{
  "n_kv_head": 4,
  "head_dim": 64,
  "d_mlp": 768,
  "norm_place": "pre",
  "norm_eps": 1e-05,
  "tie_embeddings": false,
  "parallel_block": false,
  "weight_decay": 0.071
}
Each number is 50 + 10 x the weight over the matrix's rms, rounded and kept within 0 to 99. Layers, rows and columns count from 0.

# layer 5 MLP down, 256x768, rms 0.0748, rows 64-208, columns 240-287
29 65 63 43 47 62 63 55 35 52 56 53 30 56 47 69 64 26 52 62 61 42 44 37 65 53 44 56 71 60 66 62 34 63 28 53 59 41 40 62 39 62 78 58 54 59 44 54
55 37 60 61 43 34 49 33 54 50 45 49 50 43 51 70 46 47 49 71 60 67 67 61 67 59 59 44 45 55 29 78 57 37 58 54 46 46 56 43 53 36 52 46 50 47 39 54
54 39 51 48 71 54 67 41 49 53 48 62 39 52 40 44 57 54 54 39 57 41 43 44 54 47 56 39 53 47 55 46 67 41 51 38 58 57 59 32 52 51 50 46 55 44 57 38
49 59 59 60 63 34 40 62 38 54 37 46 57 53 60 46 57 54 47 55 50 50 45 58 49 41 56 56 41 56 53 54 28 46 47 64 54 55 41 40 43 54 56 41 63 51 47 42
51 53 67 52 54 61 47 47 60 29 59 51 35 49 75 50 39 57 60 52 47 57 58 47 40 40 38 56 56 52 28 39 64 62 43 53 54 36 53 45 47 40 51 49 45 33 45 54
63 36 99 13 23 57 00 60 37 01 37 31 77 69 71 90 70 57 65 00 36 77 57 00 50 25 47 36 39 74 29 49 44 43 49 42 34 08 37 05 26 96 83 30 28 65 55 58
37 33 42 46 44 55 39 54 44 53 56 68 54 56 60 50 47 46 43 65 53 47 51 61 54 48 43 57 43 61 49 39 28 36 44 45 66 64 44 52 49 50 30 37 64 48 59 37
43 43 38 50 40 41 51 64 53 42 39 54 43 53 66 39 41 74 43 59 50 66 38 54 59 57 49 52 55 54 37 36 51 40 55 54 57 44 51 36 47 46 50 48 38 63 40 51
49 54 45 44 37 36 57 45 42 47 49 66 41 39 55 55 58 59 51 56 48 58 69 26 53 56 45 44 47 60 49 49 61 57 64 37 66 65 52 55 43 53 46 42 43 47 38 73
55 59 70 61 50 47 53 51 71 43 62 34 46 64 37 39 48 60 43 29 69 49 33 55 47 61 52 46 55 28 63 38 53 40 41 56 70 42 46 41 54 61 58 56 63 60 45 60
66 43 38 53 39 54 30 51 53 41 48 49 59 38 61 39 54 70 55 49 40 53 49 56 39 38 56 61 40 61 61 48 65 54 46 57 60 44 48 52 32 28 70 53 35 68 40 43
31 63 53 49 47 60 40 69 67 39 48 39 52 54 41 54 59 47 58 46 58 45 37 57 55 57 45 41 50 27 49 52 54 68 53 56 40 58 61 46 58 62 36 53 43 62 53 54
43 47 57 42 51 43 50 41 43 62 47 22 39 43 48 62 44 40 39 56 56 51 37 56 62 51 34 58 61 47 18 53 35 59 50 42 54 64 57 53 31 46 58 46 44 65 40 33
52 36 58 56 46 47 55 63 54 58 58 35 58 42 54 49 29 61 48 40 41 37 57 39 53 68 38 42 43 52 58 35 37 38 46 60 61 36 46 52 43 50 59 45 54 41 49 46
60 55 45 35 62 48 35 39 51 39 52 49 45 52 65 61 43 53 42 36 44 38 52 58 63 55 35 34 56 72 52 64 55 54 45 47 63 48 60 35 57 43 52 49 53 56 53 55
45 33 52 47 58 36 33 26 50 42 68 52 50 36 63 50 50 50 40 55 40 28 52 38 49 47 46 43 42 52 56 64 49 50 50 37 45 42 48 41 41 45 42 33 36 52 64 37
49 52 37 51 47 63 55 45 42 41 40 39 36 53 46 51 44 52 43 51 26 52 57 43 55 45 46 45 51 31 64 37 62 37 50 39 54 57 51 58 55 56 44 51 52 62 34 60
47 60 67 32 65 52 47 61 49 54 43 49 49 56 59 52 52 48 25 48 62 58 41 51 40 65 43 37 46 43 51 30 47 33 38 39 41 59 43 49 46 48 54 57 52 43 48 64
46 47 50 49 49 51 66 49 50 54 59 37 47 46 51 54 45 40 53 51 56 74 39 49 51 48 55 61 49 49 37 57 37 53 70 53 55 62 46 59 54 54 65 49 43 67 44 47
46 56 40 35 40 54 50 42 56 46 36 52 33 53 45 49 70 51 56 37 49 53 54 46 39 53 54 57 34 65 55 64 61 39 62 61 46 38 74 62 40 40 43 24 57 39 43 43
50 54 43 49 43 43 46 47 45 75 51 35 22 73 40 46 38 58 55 35 39 71 52 47 52 56 63 52 53 38 56 42 54 26 26 49 46 42 53 61 63 42 58 60 44 66 43 51
50 46 61 55 51 65 50 41 49 51 47 43 50 46 49 50 41 43 70 46 48 57 53 49 52 55 46 47 37 50 53 57 35 48 47 53 32 49 64 44 41 49 49 53 61 35 48 48
52 39 42 59 37 52 47 40 65 63 45 38 43 43 49 38 49 72 44 47 43 53 45 44 65 58 37 52 57 44 62 50 52 56 65 41 56 49 50 44 64 57 43 51 34 49 37 44
64 43 53 59 57 57 48 48 48 47 46 37 63 57 43 52 44 46 46 49 58 53 60 44 48 48 56 50 48 58 40 39 69 38 61 49 53 42 42 59 50 49 63 53 45 47 64 33
55 29 44 48 62 58 43 44 47 49 37 70 34 42 57 57 56 40 39 45 55 59 54 65 40 53 54 56 45 53 54 57 46 54 74 43 57 62 49 41 51 54 44 35 50 65 52 65
35 54 53 63 49 58 55 40 48 54 56 36 56 46 53 46 47 42 47 59 69 37 56 56 50 32 44 54 50 59 42 45 54 49 30 56 42 71 40 70 62 50 52 52 51 48 36 34
39 65 46 52 48 33 40 50 48 45 64 52 38 57 47 42 38 49 47 64 56 55 52 56 39 52 82 56 44 55 50 41 49 61 50 42 60 51 61 40 48 66 38 45 44 48 38 57
61 68 54 51 49 38 39 58 60 59 42 56 40 43 44 59 45 33 54 53 64 53 40 54 54 50 31 51 57 56 50 61 46 38 36 38 62 64 63 38 58 39 38 43 52 57 49 67
55 41 49 47 49 44 54 48 62 42 52 40 57 77 39 37 48 44 43 52 33 47 38 50 71 64 54 50 32 57 61 42 39 79 41 35 64 31 42 58 39 51 51 71 63 54 48 69
60 50 46 52 42 47 49 56 60 55 51 50 42 52 60 39 47 62 60 57 67 45 53 51 60 38 35 71 47 41 36 57 66 42 52 46 42 49 38 35 46 41 55 39 44 59 57 46
51 47 46 44 65 62 45 59 65 55 31 47 39 50 55 51 41 56 41 51 56 49 54 51 44 60 40 48 55 53 34 47 66 24 55 46 70 65 18 55 37 59 53 68 30 65 48 56
52 47 52 47 32 43 50 56 53 67 52 47 56 31 31 36 42 34 53 37 47 53 61 58 54 54 39 53 70 61 59 36 39 49 49 47 57 49 58 58 54 57 39 40 43 50 59 44
44 32 48 47 46 50 51 48 25 39 49 67 44 34 34 53 50 54 73 42 31 57 45 65 52 46 49 52 59 35 45 53 56 65 36 44 50 47 59 54 60 42 39 47 45 61 43 48
52 48 61 49 32 55 56 55 60 36 56 57 34 49 60 57 57 53 51 50 59 62 59 49 54 55 25 53 45 51 32 52 36 58 58 78 46 46 61 49 54 49 49 59 47 54 31 53
64 52 53 51 65 54 53 60 56 47 37 46 41 59 40 47 28 55 60 55 51 44 50 55 67 58 45 66 46 42 64 38 49 34 43 54 53 46 42 52 61 43 58 46 36 45 51 45
53 33 54 48 50 30 51 56 52 57 66 54 60 62 47 40 53 57 21 42 59 41 41 47 47 56 49 40 46 40 35 60 54 34 57 55 55 46 56 60 37 44 49 51 45 59 47 57
39 52 50 65 52 70 39 52 65 50 46 59 53 64 62 53 45 60 49 47 58 41 66 46 51 50 71 57 50 40 45 53 36 41 55 42 41 53 43 44 55 41 44 30 50 48 40 48
62 56 48 54 51 51 48 50 56 57 59 56 36 34 42 54 55 54 48 42 54 42 62 58 36 54 62 45 53 53 53 42 64 61 59 48 40 37 40 63 35 46 55 64 45 48 35 68
61 38 47 47 51 52 48 43 45 48 50 53 31 51 42 42 49 44 56 48 41 35 40 71 56 36 52 53 61 46 61 63 51 57 42 44 45 48 60 47 46 38 42 35 53 62 52 79
44 70 47 63 70 56 51 24 59 51 37 57 56 56 51 39 65 46 52 53 61 46 63 71 38 26 59 41 44 42 56 67 58 53 44 43 37 55 33 40 48 48 73 35 46 68 45 56
45 67 51 57 31 68 52 39 39 39 39 33 62 49 53 41 43 53 62 47 55 53 44 63 41 52 43 49 37 39 44 56 52 50 62 57 52 57 46 47 59 72 49 43 49 47 73 55
47 52 47 57 33 41 46 67 52 47 60 53 40 43 53 65 39 57 57 52 46 38 46 52 59 67 44 49 52 61 60 45 62 50 60 42 62 44 61 51 49 53 54 46 49 63 29 42
42 56 57 55 51 60 53 60 47 36 56 54 49 30 45 57 52 70 47 64 70 37 34 51 61 54 51 54 56 49 49 41 61 52 49 37 53 39 55 45 53 46 42 48 57 48 59 36
40 50 44 50 45 56 53 51 69 73 54 38 48 44 35 54 47 32 48 53 55 63 53 51 69 48 43 44 55 55 48 44 45 51 48 54 59 72 53 64 43 43 52 59 58 68 48 50
61 41 44 63 49 60 55 62 36 42 50 47 44 54 21 38 65 51 45 54 54 41 37 39 37 65 63 42 55 51 68 45 51 53 41 56 38 53 51 49 62 56 42 57 73 45 29 34
48 70 57 64 43 46 40 64 35 51 58 40 46 57 64 44 49 61 50 37 56 68 41 60 70 54 62 57 31 42 59 47 49 35 43 69 53 52 53 40 42 57 48 51 51 49 59 42
60 69 50 55 31 41 53 43 59 56 47 46 54 62 49 53 53 53 49 45 46 51 31 50 69 50 72 43 44 38 67 52 43 67 45 46 59 56 61 41 49 65 54 49 53 54 59 49
53 57 61 48 38 47 51 44 34 53 49 40 45 49 57 61 46 38 55 58 38 64 55 59 59 48 36 43 63 56 36 53 58 48 32 67 60 46 64 60 49 38 73 54 60 62 46 48
55 35 40 46 45 51 52 42 59 58 52 40 56 45 48 57 57 52 51 45 57 55 47 51 40 45 42 50 40 63 44 52 65 60 39 66 49 49 28 33 46 40 59 62 55 50 45 44
45 47 49 55 53 32 47 38 57 54 59 52 45 58 50 58 39 53 45 41 56 62 28 58 41 37 45 50 54 52 55 61 53 48 40 55 51 71 59 51 18 44 47 43 43 40 42 61
63 61 45 41 59 62 44 45 46 53 66 46 48 49 65 41 53 67 40 53 61 47 55 53 59 46 38 55 49 42 57 39 45 38 44 61 36 47 54 57 45 56 45 52 52 49 54 47
58 52 59 35 60 42 41 45 67 53 48 56 53 28 55 38 35 46 28 60 46 49 40 59 62 52 37 56 61 55 45 41 44 55 73 54 46 60 55 53 53 40 57 49 32 58 62 41
58 35 38 44 42 34 55 52 53 48 41 50 60 51 42 55 42 50 59 47 39 48 39 58 57 57 49 45 43 42 62 59 46 65 58 37 60 50 45 33 73 58 44 54 42 54 46 62
48 66 31 59 50 61 51 61 48 45 51 47 52 53 38 45 57 53 61 53 50 54 51 55 48 48 47 35 52 57 53 42 64 27 49 52 40 29 34 38 37 57 55 40 57 47 51 64
42 30 55 47 39 64 56 49 38 67 44 51 45 42 44 63 48 51 53 45 38 44 59 36 54 44 52 40 40 47 51 75 48 48 50 39 55 42 47 60 34 43 78 36 70 75 47 50
47 57 51 51 56 43 49 46 51 31 61 56 55 60 34 45 58 54 48 56 40 49 57 47 47 51 51 40 41 40 49 52 59 56 55 57 37 39 34 47 31 53 55 57 72 47 48 57
45 48 63 52 24 56 56 58 48 47 65 48 64 58 43 52 36 58 40 56 44 40 55 40 57 28 65 59 42 50 53 71 63 41 45 41 51 46 74 46 57 50 57 39 65 40 44 39
60 63 47 41 39 52 47 52 53 61 45 61 60 63 41 37 75 60 52 28 63 50 58 53 46 57 65 45 53 52 62 49 41 69 49 60 50 56 45 41 44 42 33 49 43 70 50 45
55 43 64 53 43 52 53 40 48 62 40 61 52 19 53 54 48 46 52 43 25 39 36 52 50 51 57 34 37 52 46 57 57 52 48 40 44 45 35 35 45 55 50 68 58 44 54 43
44 54 34 53 37 49 44 60 60 39 36 56 47 49 43 38 42 29 52 33 34 41 29 43 48 62 49 62 49 57 53 33 77 52 47 52 59 48 55 50 55 44 41 54 47 49 47 36
48 49 48 44 61 65 51 41 46 49 41 55 64 59 40 59 37 52 56 48 49 43 37 49 52 38 46 41 34 59 60 41 41 58 36 54 65 55 49 46 29 48 24 59 42 52 64 44
50 57 53 52 41 37 42 56 47 48 45 34 46 59 61 38 21 45 45 51 66 50 62 54 44 47 43 55 54 41 45 47 41 43 70 62 52 45 45 45 32 43 60 48 34 65 45 29
69 60 48 49 50 44 41 19 52 53 52 43 61 39 62 36 32 29 43 63 52 58 51 60 61 48 43 63 53 55 46 66 72 46 42 69 41 64 56 45 53 42 43 45 50 36 60 42
26 55 58 43 68 42 45 58 45 48 43 52 57 49 50 56 54 43 60 43 26 54 60 53 35 52 59 53 52 63 50 49 46 65 50 28 43 37 50 55 40 38 43 60 48 50 45 46
53 45 42 44 54 41 45 62 50 38 40 57 30 50 61 68 33 47 42 39 51 59 32 42 51 69 61 51 43 45 59 61 24 49 59 76 53 57 42 48 47 48 60 47 48 48 68 55
43 55 50 44 33 48 51 61 57 48 50 51 47 63 57 63 49 48 54 59 70 41 29 44 51 57 45 62 22 42 68 38 55 39 49 41 52 46 62 35 22 53 54 47 47 36 41 49
50 54 48 36 61 67 48 36 43 54 30 85 53 55 50 52 60 55 46 50 67 49 54 49 48 42 54 48 32 56 48 48 33 49 48 42 46 30 59 40 57 42 66 45 54 48 33 41
46 57 37 39 55 60 42 50 48 67 52 52 54 39 50 48 57 47 48 59 44 50 72 52 44 52 47 59 49 48 48 38 58 53 69 61 44 53 45 47 39 55 66 62 61 42 59 58
51 32 41 46 63 48 57 60 70 56 61 68 36 50 51 63 29 51 47 57 55 60 70 60 56 37 36 69 37 53 43 56 50 33 48 47 48 68 38 48 62 60 49 53 45 45 36 46
65 45 36 50 58 38 51 46 53 39 49 61 41 35 58 53 48 71 44 58 48 53 70 45 49 36 31 56 69 47 46 36 59 42 45 41 57 48 57 54 57 51 58 57 39 64 61 65
51 56 46 62 46 55 44 61 32 38 39 31 55 41 46 49 46 40 38 49 59 49 43 49 62 47 36 40 48 60 40 48 64 67 50 46 43 51 50 39 65 52 56 44 50 59 55 36
65 54 53 63 55 50 50 65 47 45 50 58 47 63 39 40 55 42 62 68 37 47 64 47 53 41 41 39 42 51 57 59 63 27 50 38 51 59 54 52 54 59 35 60 62 38 55 47
32 56 56 43 40 60 51 40 65 44 42 43 59 39 59 58 38 47 37 62 47 45 50 46 44 46 51 44 48 47 72 36 63 32 25 61 52 48 38 56 45 39 38 48 32 44 63 48
63 39 54 44 29 61 60 57 34 59 62 50 28 62 47 45 47 53 56 41 58 56 44 44 52 46 47 31 43 44 52 63 68 54 45 53 55 52 48 50 57 65 61 60 49 48 54 52
67 38 37 72 47 39 46 41 55 35 58 55 80 51 56 57 58 62 35 75 50 51 67 58 58 54 46 49 42 42 57 53 58 59 53 37 36 49 55 41 24 48 48 46 48 33 35 24
54 60 48 51 45 35 54 64 56 57 52 46 50 44 47 35 52 49 52 55 28 58 39 51 50 51 64 41 49 35 51 51 48 48 53 50 36 42 31 55 40 62 38 45 55 49 54 40
50 35 54 49 76 56 47 53 52 55 70 43 40 38 40 36 57 53 41 50 42 43 40 56 66 42 70 70 48 55 38 49 48 49 40 55 39 38 46 53 68 46 44 50 56 55 53 59
22 35 54 46 72 42 42 54 47 29 34 59 51 40 48 51 50 38 39 65 50 36 64 50 60 42 53 52 53 55 31 55 58 63 49 57 55 36 37 57 51 55 36 59 53 52 48 64
71 63 55 47 75 58 56 48 40 41 55 50 52 49 49 43 56 55 43 54 58 52 41 52 43 61 44 45 64 43 48 44 58 48 50 58 46 44 41 56 46 33 50 43 53 45 55 51
27 56 59 51 59 51 39 37 53 63 46 45 64 54 57 55 43 49 35 68 50 58 52 71 54 35 53 45 46 49 65 52 41 42 56 51 38 62 54 38 57 61 58 48 43 69 52 53
55 44 67 43 53 43 52 42 73 44 52 53 75 39 62 48 54 51 43 62 55 53 41 52 50 55 56 45 47 60 47 55 48 52 48 46 46 47 64 62 32 81 39 78 53 38 53 55
49 35 56 43 52 45 46 57 46 43 49 50 42 65 58 42 52 55 48 47 33 45 32 59 56 53 65 42 59 42 51 48 37 44 21 53 68 36 62 43 56 56 28 72 49 48 60 46
51 39 40 38 49 60 43 38 43 46 57 35 55 64 45 47 40 49 56 48 56 50 52 57 56 48 59 34 58 53 55 65 46 46 59 45 38 48 46 45 56 48 49 42 47 39 45 51
63 52 46 56 48 33 45 68 49 61 54 53 33 43 57 51 46 70 63 57 55 55 59 57 61 35 43 51 46 41 42 21 72 55 56 42 62 51 57 47 55 55 36 49 46 52 56 79
59 44 44 60 49 64 55 49 60 63 50 56 54 44 43 41 36 44 46 45 48 60 52 61 50 38 47 48 41 41 53 57 54 43 74 64 49 41 51 48 51 50 48 65 44 66 54 26
44 38 37 52 67 37 33 62 57 63 31 64 45 56 47 54 36 45 43 52 42 56 63 47 60 46 45 56 46 44 42 39 51 45 58 49 45 52 54 47 58 62 37 54 53 27 38 42
54 32 51 51 78 52 48 57 69 56 59 45 41 37 43 52 55 45 43 59 61 39 51 45 40 46 46 55 57 57 49 41 50 29 50 53 33 49 58 57 53 36 63 57 61 54 36 67
52 37 26 57 54 60 49 46 68 31 58 59 48 62 57 58 42 27 54 50 52 55 41 41 43 50 44 57 49 69 62 40 54 40 48 60 58 56 68 58 45 46 46 57 45 46 64 38
54 63 47 54 36 50 48 40 45 37 74 39 52 50 55 62 70 49 70 50 46 42 47 45 61 58 50 58 44 40 59 46 45 27 58 37 68 49 46 63 43 63 54 43 53 42 54 43
63 54 43 61 53 33 49 48 69 59 36 50 54 42 54 62 25 57 61 51 43 45 42 45 61 42 69 53 44 46 46 62 39 48 53 53 63 58 42 54 42 48 41 50 58 58 53 51
42 73 57 54 43 57 34 48 50 59 60 47 64 34 54 52 45 42 51 21 30 54 59 40 52 58 32 45 49 46 49 57 44 57 55 52 56 76 54 59 62 59 41 57 52 50 49 40
52 41 36 57 52 48 50 33 35 61 48 42 42 55 50 44 62 53 40 53 41 38 72 57 44 58 44 46 38 73 34 50 55 50 58 46 60 54 38 57 54 48 39 46 44 63 24 55
49 47 63 56 66 60 45 58 49 51 48 50 39 50 62 34 59 56 29 51 43 27 58 58 37 39 32 53 50 41 55 40 35 43 42 43 45 63 28 54 57 58 45 36 36 52 53 61
40 59 45 56 59 45 67 42 59 57 48 50 44 46 37 60 36 44 52 54 61 46 53 66 40 61 48 35 47 65 56 48 54 52 68 44 50 47 44 44 62 50 56 56 51 35 48 56
66 61 50 37 52 33 51 51 52 44 52 49 54 44 41 42 39 32 49 50 52 54 52 40 40 61 37 54 37 56 45 50 59 57 38 54 50 36 58 47 43 49 38 58 64 53 33 42
68 33 48 54 52 51 57 50 46 42 62 53 54 43 39 43 46 44 55 50 43 65 59 58 39 41 45 67 65 49 42 59 40 43 45 58 35 56 48 52 33 43 51 53 51 60 27 36
67 36 46 50 56 42 47 53 66 43 47 56 41 47 66 39 51 38 65 57 56 60 54 52 61 51 47 37 51 52 46 41 40 63 34 51 59 61 35 43 43 64 49 54 53 50 44 54
50 64 38 56 51 43 46 57 53 55 51 54 50 44 70 54 37 60 50 38 61 46 65 40 54 40 44 67 40 58 37 42 51 52 29 69 45 47 53 57 50 59 51 56 49 44 56 43
46 46 41 61 52 50 50 61 44 57 37 40 43 49 69 46 40 52 54 46 39 50 60 61 52 60 39 45 57 66 56 68 62 48 33 43 57 55 33 51 62 46 46 66 59 37 49 54
45 66 51 48 42 24 60 76 46 57 56 36 61 41 50 44 55 51 61 46 49 27 52 49 57 47 54 41 63 29 54 31 58 40 40 55 44 37 59 53 55 62 43 43 55 49 49 59
57 35 55 39 51 46 49 42 59 55 54 36 53 69 64 39 59 52 39 62 48 53 60 45 51 66 49 40 55 51 47 53 43 50 39 56 60 65 48 46 40 36 40 47 45 43 46 55
65 40 36 46 59 54 54 45 67 46 48 46 59 53 31 63 41 45 38 46 62 53 50 59 48 60 44 32 41 52 47 52 51 40 48 51 63 55 59 52 51 68 61 49 66 55 59 50
56 62 47 35 39 15 49 57 35 48 42 49 39 24 57 47 45 66 41 53 49 44 40 35 49 60 47 69 45 43 42 54 55 51 58 60 48 61 56 46 29 36 57 51 41 55 45 58
44 48 36 48 38 63 84 58 43 59 50 41 46 55 53 59 48 59 41 50 33 52 48 58 50 38 42 65 46 55 66 59 59 57 59 44 52 56 51 38 47 57 40 58 46 47 54 52
59 53 51 47 42 56 53 57 41 54 56 66 24 51 56 71 38 55 61 44 46 57 56 37 62 36 42 50 43 54 43 41 53 37 40 37 54 64 55 51 37 52 53 46 21 57 54 65
48 56 59 53 69 61 54 48 61 52 46 41 59 44 70 32 42 52 64 55 57 73 54 53 65 60 46 44 42 43 54 48 57 55 48 47 41 40 52 61 52 41 49 44 51 46 34 52
51 56 34 54 42 47 47 57 43 48 52 38 59 51 39 74 57 60 50 52 38 55 54 44 43 59 45 49 44 51 47 47 51 36 64 53 62 60 65 59 46 67 57 35 47 50 52 54
72 39 38 45 49 34 51 34 64 59 35 51 53 69 47 63 53 45 54 41 45 66 46 40 41 46 54 44 51 52 60 54 45 56 56 55 43 51 47 53 46 41 43 38 61 61 67 37
39 35 51 72 58 45 51 66 49 37 36 52 47 55 57 56 41 46 51 51 64 41 46 60 49 47 50 75 43 48 41 68 42 63 58 69 43 56 51 57 63 41 55 41 67 53 52 59
56 66 51 53 66 49 47 52 59 49 34 57 40 71 51 45 55 44 42 40 50 55 50 37 41 60 61 38 61 36 43 40 47 57 54 48 49 51 71 44 62 72 44 49 38 57 58 45
42 52 51 33 68 66 46 44 54 32 51 35 59 63 55 42 49 47 47 31 52 51 53 48 56 58 65 38 40 34 54 54 51 47 55 46 42 50 51 49 65 55 64 63 42 46 65 36
67 37 48 45 52 44 52 67 48 47 48 39 63 45 50 45 45 48 70 47 49 49 44 50 49 71 43 58 40 33 52 61 53 49 61 40 61 47 45 63 54 40 54 59 49 48 46 69
72 30 52 32 44 45 24 55 73 25 42 58 41 46 56 63 54 67 72 29 32 78 58 24 53 29 41 58 40 46 44 37 65 42 51 25 70 55 53 30 39 36 25 45 27 47 59 61
52 45 39 38 74 54 46 49 49 37 52 49 38 52 59 41 45 75 47 44 52 51 49 64 34 48 52 46 49 48 51 39 68 47 65 44 55 65 71 42 56 60 61 51 23 62 52 44
51 55 51 47 59 47 50 60 52 45 65 49 57 53 54 53 59 45 51 51 50 61 57 56 50 54 46 51 59 61 59 50 53 54 45 40 48 53 67 40 56 64 54 28 57 48 53 41
47 46 43 43 62 52 55 68 39 46 44 62 58 50 62 49 49 76 51 53 51 57 28 45 68 48 58 68 50 43 57 44 55 50 44 55 29 36 43 33 40 73 55 38 60 50 62 61
36 54 67 59 30 69 60 59 65 52 48 39 40 45 62 41 54 50 59 50 48 48 56 43 52 61 48 48 66 47 49 49 64 43 49 40 43 57 36 61 57 56 42 60 35 57 27 48
53 42 54 57 46 46 48 35 41 65 45 62 46 46 58 43 34 49 58 48 59 47 52 46 45 68 62 46 36 41 61 33 51 38 47 46 54 45 50 45 54 56 47 52 70 42 67 46
44 33 72 61 40 64 47 33 58 46 50 53 49 53 68 61 43 37 50 41 59 53 48 48 49 46 58 69 44 49 37 47 48 58 41 54 43 42 51 51 51 47 48 43 37 44 40 72
40 78 40 42 47 48 55 14 46 57 40 39 60 55 57 47 43 55 48 57 48 52 56 58 44 47 45 38 44 59 39 74 53 65 35 38 52 50 32 43 50 64 37 41 62 54 67 32
45 55 56 49 23 60 65 56 44 41 47 32 53 43 44 50 55 46 50 38 50 39 58 45 45 57 62 41 55 48 40 55 49 48 46 50 37 49 52 58 55 42 44 34 54 58 50 35
51 29 56 47 37 40 55 56 44 50 59 58 59 50 46 62 52 44 50 43 51 46 45 41 54 54 53 27 56 48 56 56 39 58 52 42 45 45 54 52 44 59 39 56 56 37 37 64
64 37 44 51 57 51 41 34 49 45 44 63 45 56 62 46 53 57 36 45 42 53 37 49 63 46 43 53 48 45 46 60 72 42 70 62 57 46 60 62 46 56 53 59 40 48 40 64
40 35 45 47 68 28 50 50 58 46 51 60 48 29 53 47 41 63 50 48 63 59 33 41 43 60 45 40 51 57 42 54 58 33 49 25 43 55 49 58 47 63 62 47 39 62 57 62
47 43 50 46 33 59 62 54 45 48 48 42 40 56 32 49 52 64 53 56 43 53 38 57 47 25 42 52 39 47 43 35 53 64 46 25 46 38 40 65 38 46 50 23 56 44 40 52
51 35 46 47 41 39 46 48 46 41 47 43 48 57 65 49 34 48 64 65 69 52 58 49 51 66 58 60 47 68 60 48 67 62 56 65 58 51 55 66 25 48 53 48 41 50 58 32
36 34 49 32 42 41 52 50 35 44 60 46 47 54 52 54 52 47 36 50 45 60 54 41 53 51 24 44 58 39 45 58 33 45 63 67 66 48 52 44 42 47 62 40 64 49 64 37
64 39 53 53 46 53 56 48 48 42 52 46 39 49 49 64 60 51 46 43 75 41 40 52 54 46 43 63 58 56 50 62 45 30 66 72 62 40 41 49 49 54 47 39 48 62 38 45
40 57 53 51 29 35 62 31 53 38 44 57 33 49 34 32 41 54 44 54 44 54 55 49 55 36 46 44 46 47 56 48 49 56 55 44 48 55 54 68 46 39 35 47 38 63 43 41
46 40 39 61 65 58 40 77 54 67 37 52 55 74 67 42 53 44 43 56 42 38 53 69 30 25 77 63 46 36 72 57 58 23 41 39 44 44 31 36 39 54 48 62 45 52 38 41
42 67 52 54 55 47 50 54 46 59 48 52 55 38 55 46 41 54 46 50 35 47 52 49 36 62 56 48 39 44 46 48 28 29 46 59 31 48 59 44 58 51 50 48 39 35 38 58
72 45 36 55 62 32 48 47 52 46 39 46 67 51 61 68 61 42 38 41 51 38 41 59 25 36 34 36 43 45 56 48 51 41 76 49 62 62 34 57 50 48 50 34 40 47 32 40
59 53 13 61 52 59 54 53 64 39 48 47 52 43 49 40 55 56 32 63 69 53 50 45 42 42 58 70 37 53 54 41 42 47 60 47 51 60 38 61 51 60 47 54 48 43 63 41
56 57 38 48 58 47 50 59 37 47 56 68 62 52 68 30 47 55 42 53 55 41 46 46 43 50 40 37 39 42 53 48 40 60 45 38 43 42 56 50 51 42 48 44 42 35 43 54
49 57 40 55 68 66 40 40 39 56 46 61 52 52 54 74 55 52 40 54 51 57 40 43 40 48 60 53 38 51 52 71 59 57 56 33 41 57 43 50 78 55 43 57 41 54 67 43
50 55 46 40 55 35 46 49 60 67 53 43 66 67 47 62 59 46 45 45 52 61 49 44 31 54 56 35 53 43 48 59 39 39 84 57 26 63 62 50 53 64 67 52 56 50 50 50
65 45 56 52 58 74 30 50 53 46 44 37 25 42 49 50 49 58 54 42 56 64 42 45 70 40 40 33 55 64 44 17 35 28 55 58 18 55 40 45 58 53 47 47 66 40 59 45
48 35 50 45 55 35 52 51 67 35 55 56 53 68 32 30 51 57 61 35 35 64 58 38 65 43 41 42 46 55 57 43 37 44 73 53 44 40 65 60 50 58 51 32 66 33 61 52
38 63 53 58 38 49 51 55 50 51 47 59 57 57 41 41 47 40 52 67 41 39 39 62 45 45 55 46 48 58 47 50 44 60 62 63 63 50 56 53 37 55 60 52 36 49 46 53
54 64 62 46 48 44 52 46 43 51 62 56 53 47 44 48 38 49 35 54 69 40 52 48 33 43 53 58 42 57 39 49 61 57 40 52 55 59 66 50 67 36 49 51 57 54 46 44
65 65 42 58 50 57 50 47 31 60 51 43 55 57 38 59 62 63 46 52 48 38 58 64 38 50 41 60 44 44 44 34 48 42 63 52 55 56 54 51 49 62 30 50 43 50 41 61
38 57 60 51 49 45 46 60 65 34 30 66 42 41 50 28 54 48 64 40 56 41 49 53 38 54 49 43 57 55 48 37 57 45 38 39 58 41 55 41 53 53 31 44 43 44 44 62
51 45 42 48 47 35 50 48 64 47 54 63 53 57 56 60 56 45 54 56 62 56 59 41 41 49 55 39 64 51 48 55 70 36 72 54 40 49 56 42 84 32 44 48 60 41 52 53
41 45 35 39 40 54 61 58 46 67 44 49 46 55 43 60 64 55 50 50 36 51 50 51 64 50 48 70 51 66 56 58 38 47 38 50 48 59 66 43 57 59 44 41 48 64 55 55
45 44 62 44 37 56 51 56 38 67 65 54 34 49 52 41 67 58 52 41 48 48 51 44 61 42 45 67 55 52 46 50 55 49 77 44 57 61 61 69 45 53 64 42 69 54 66 46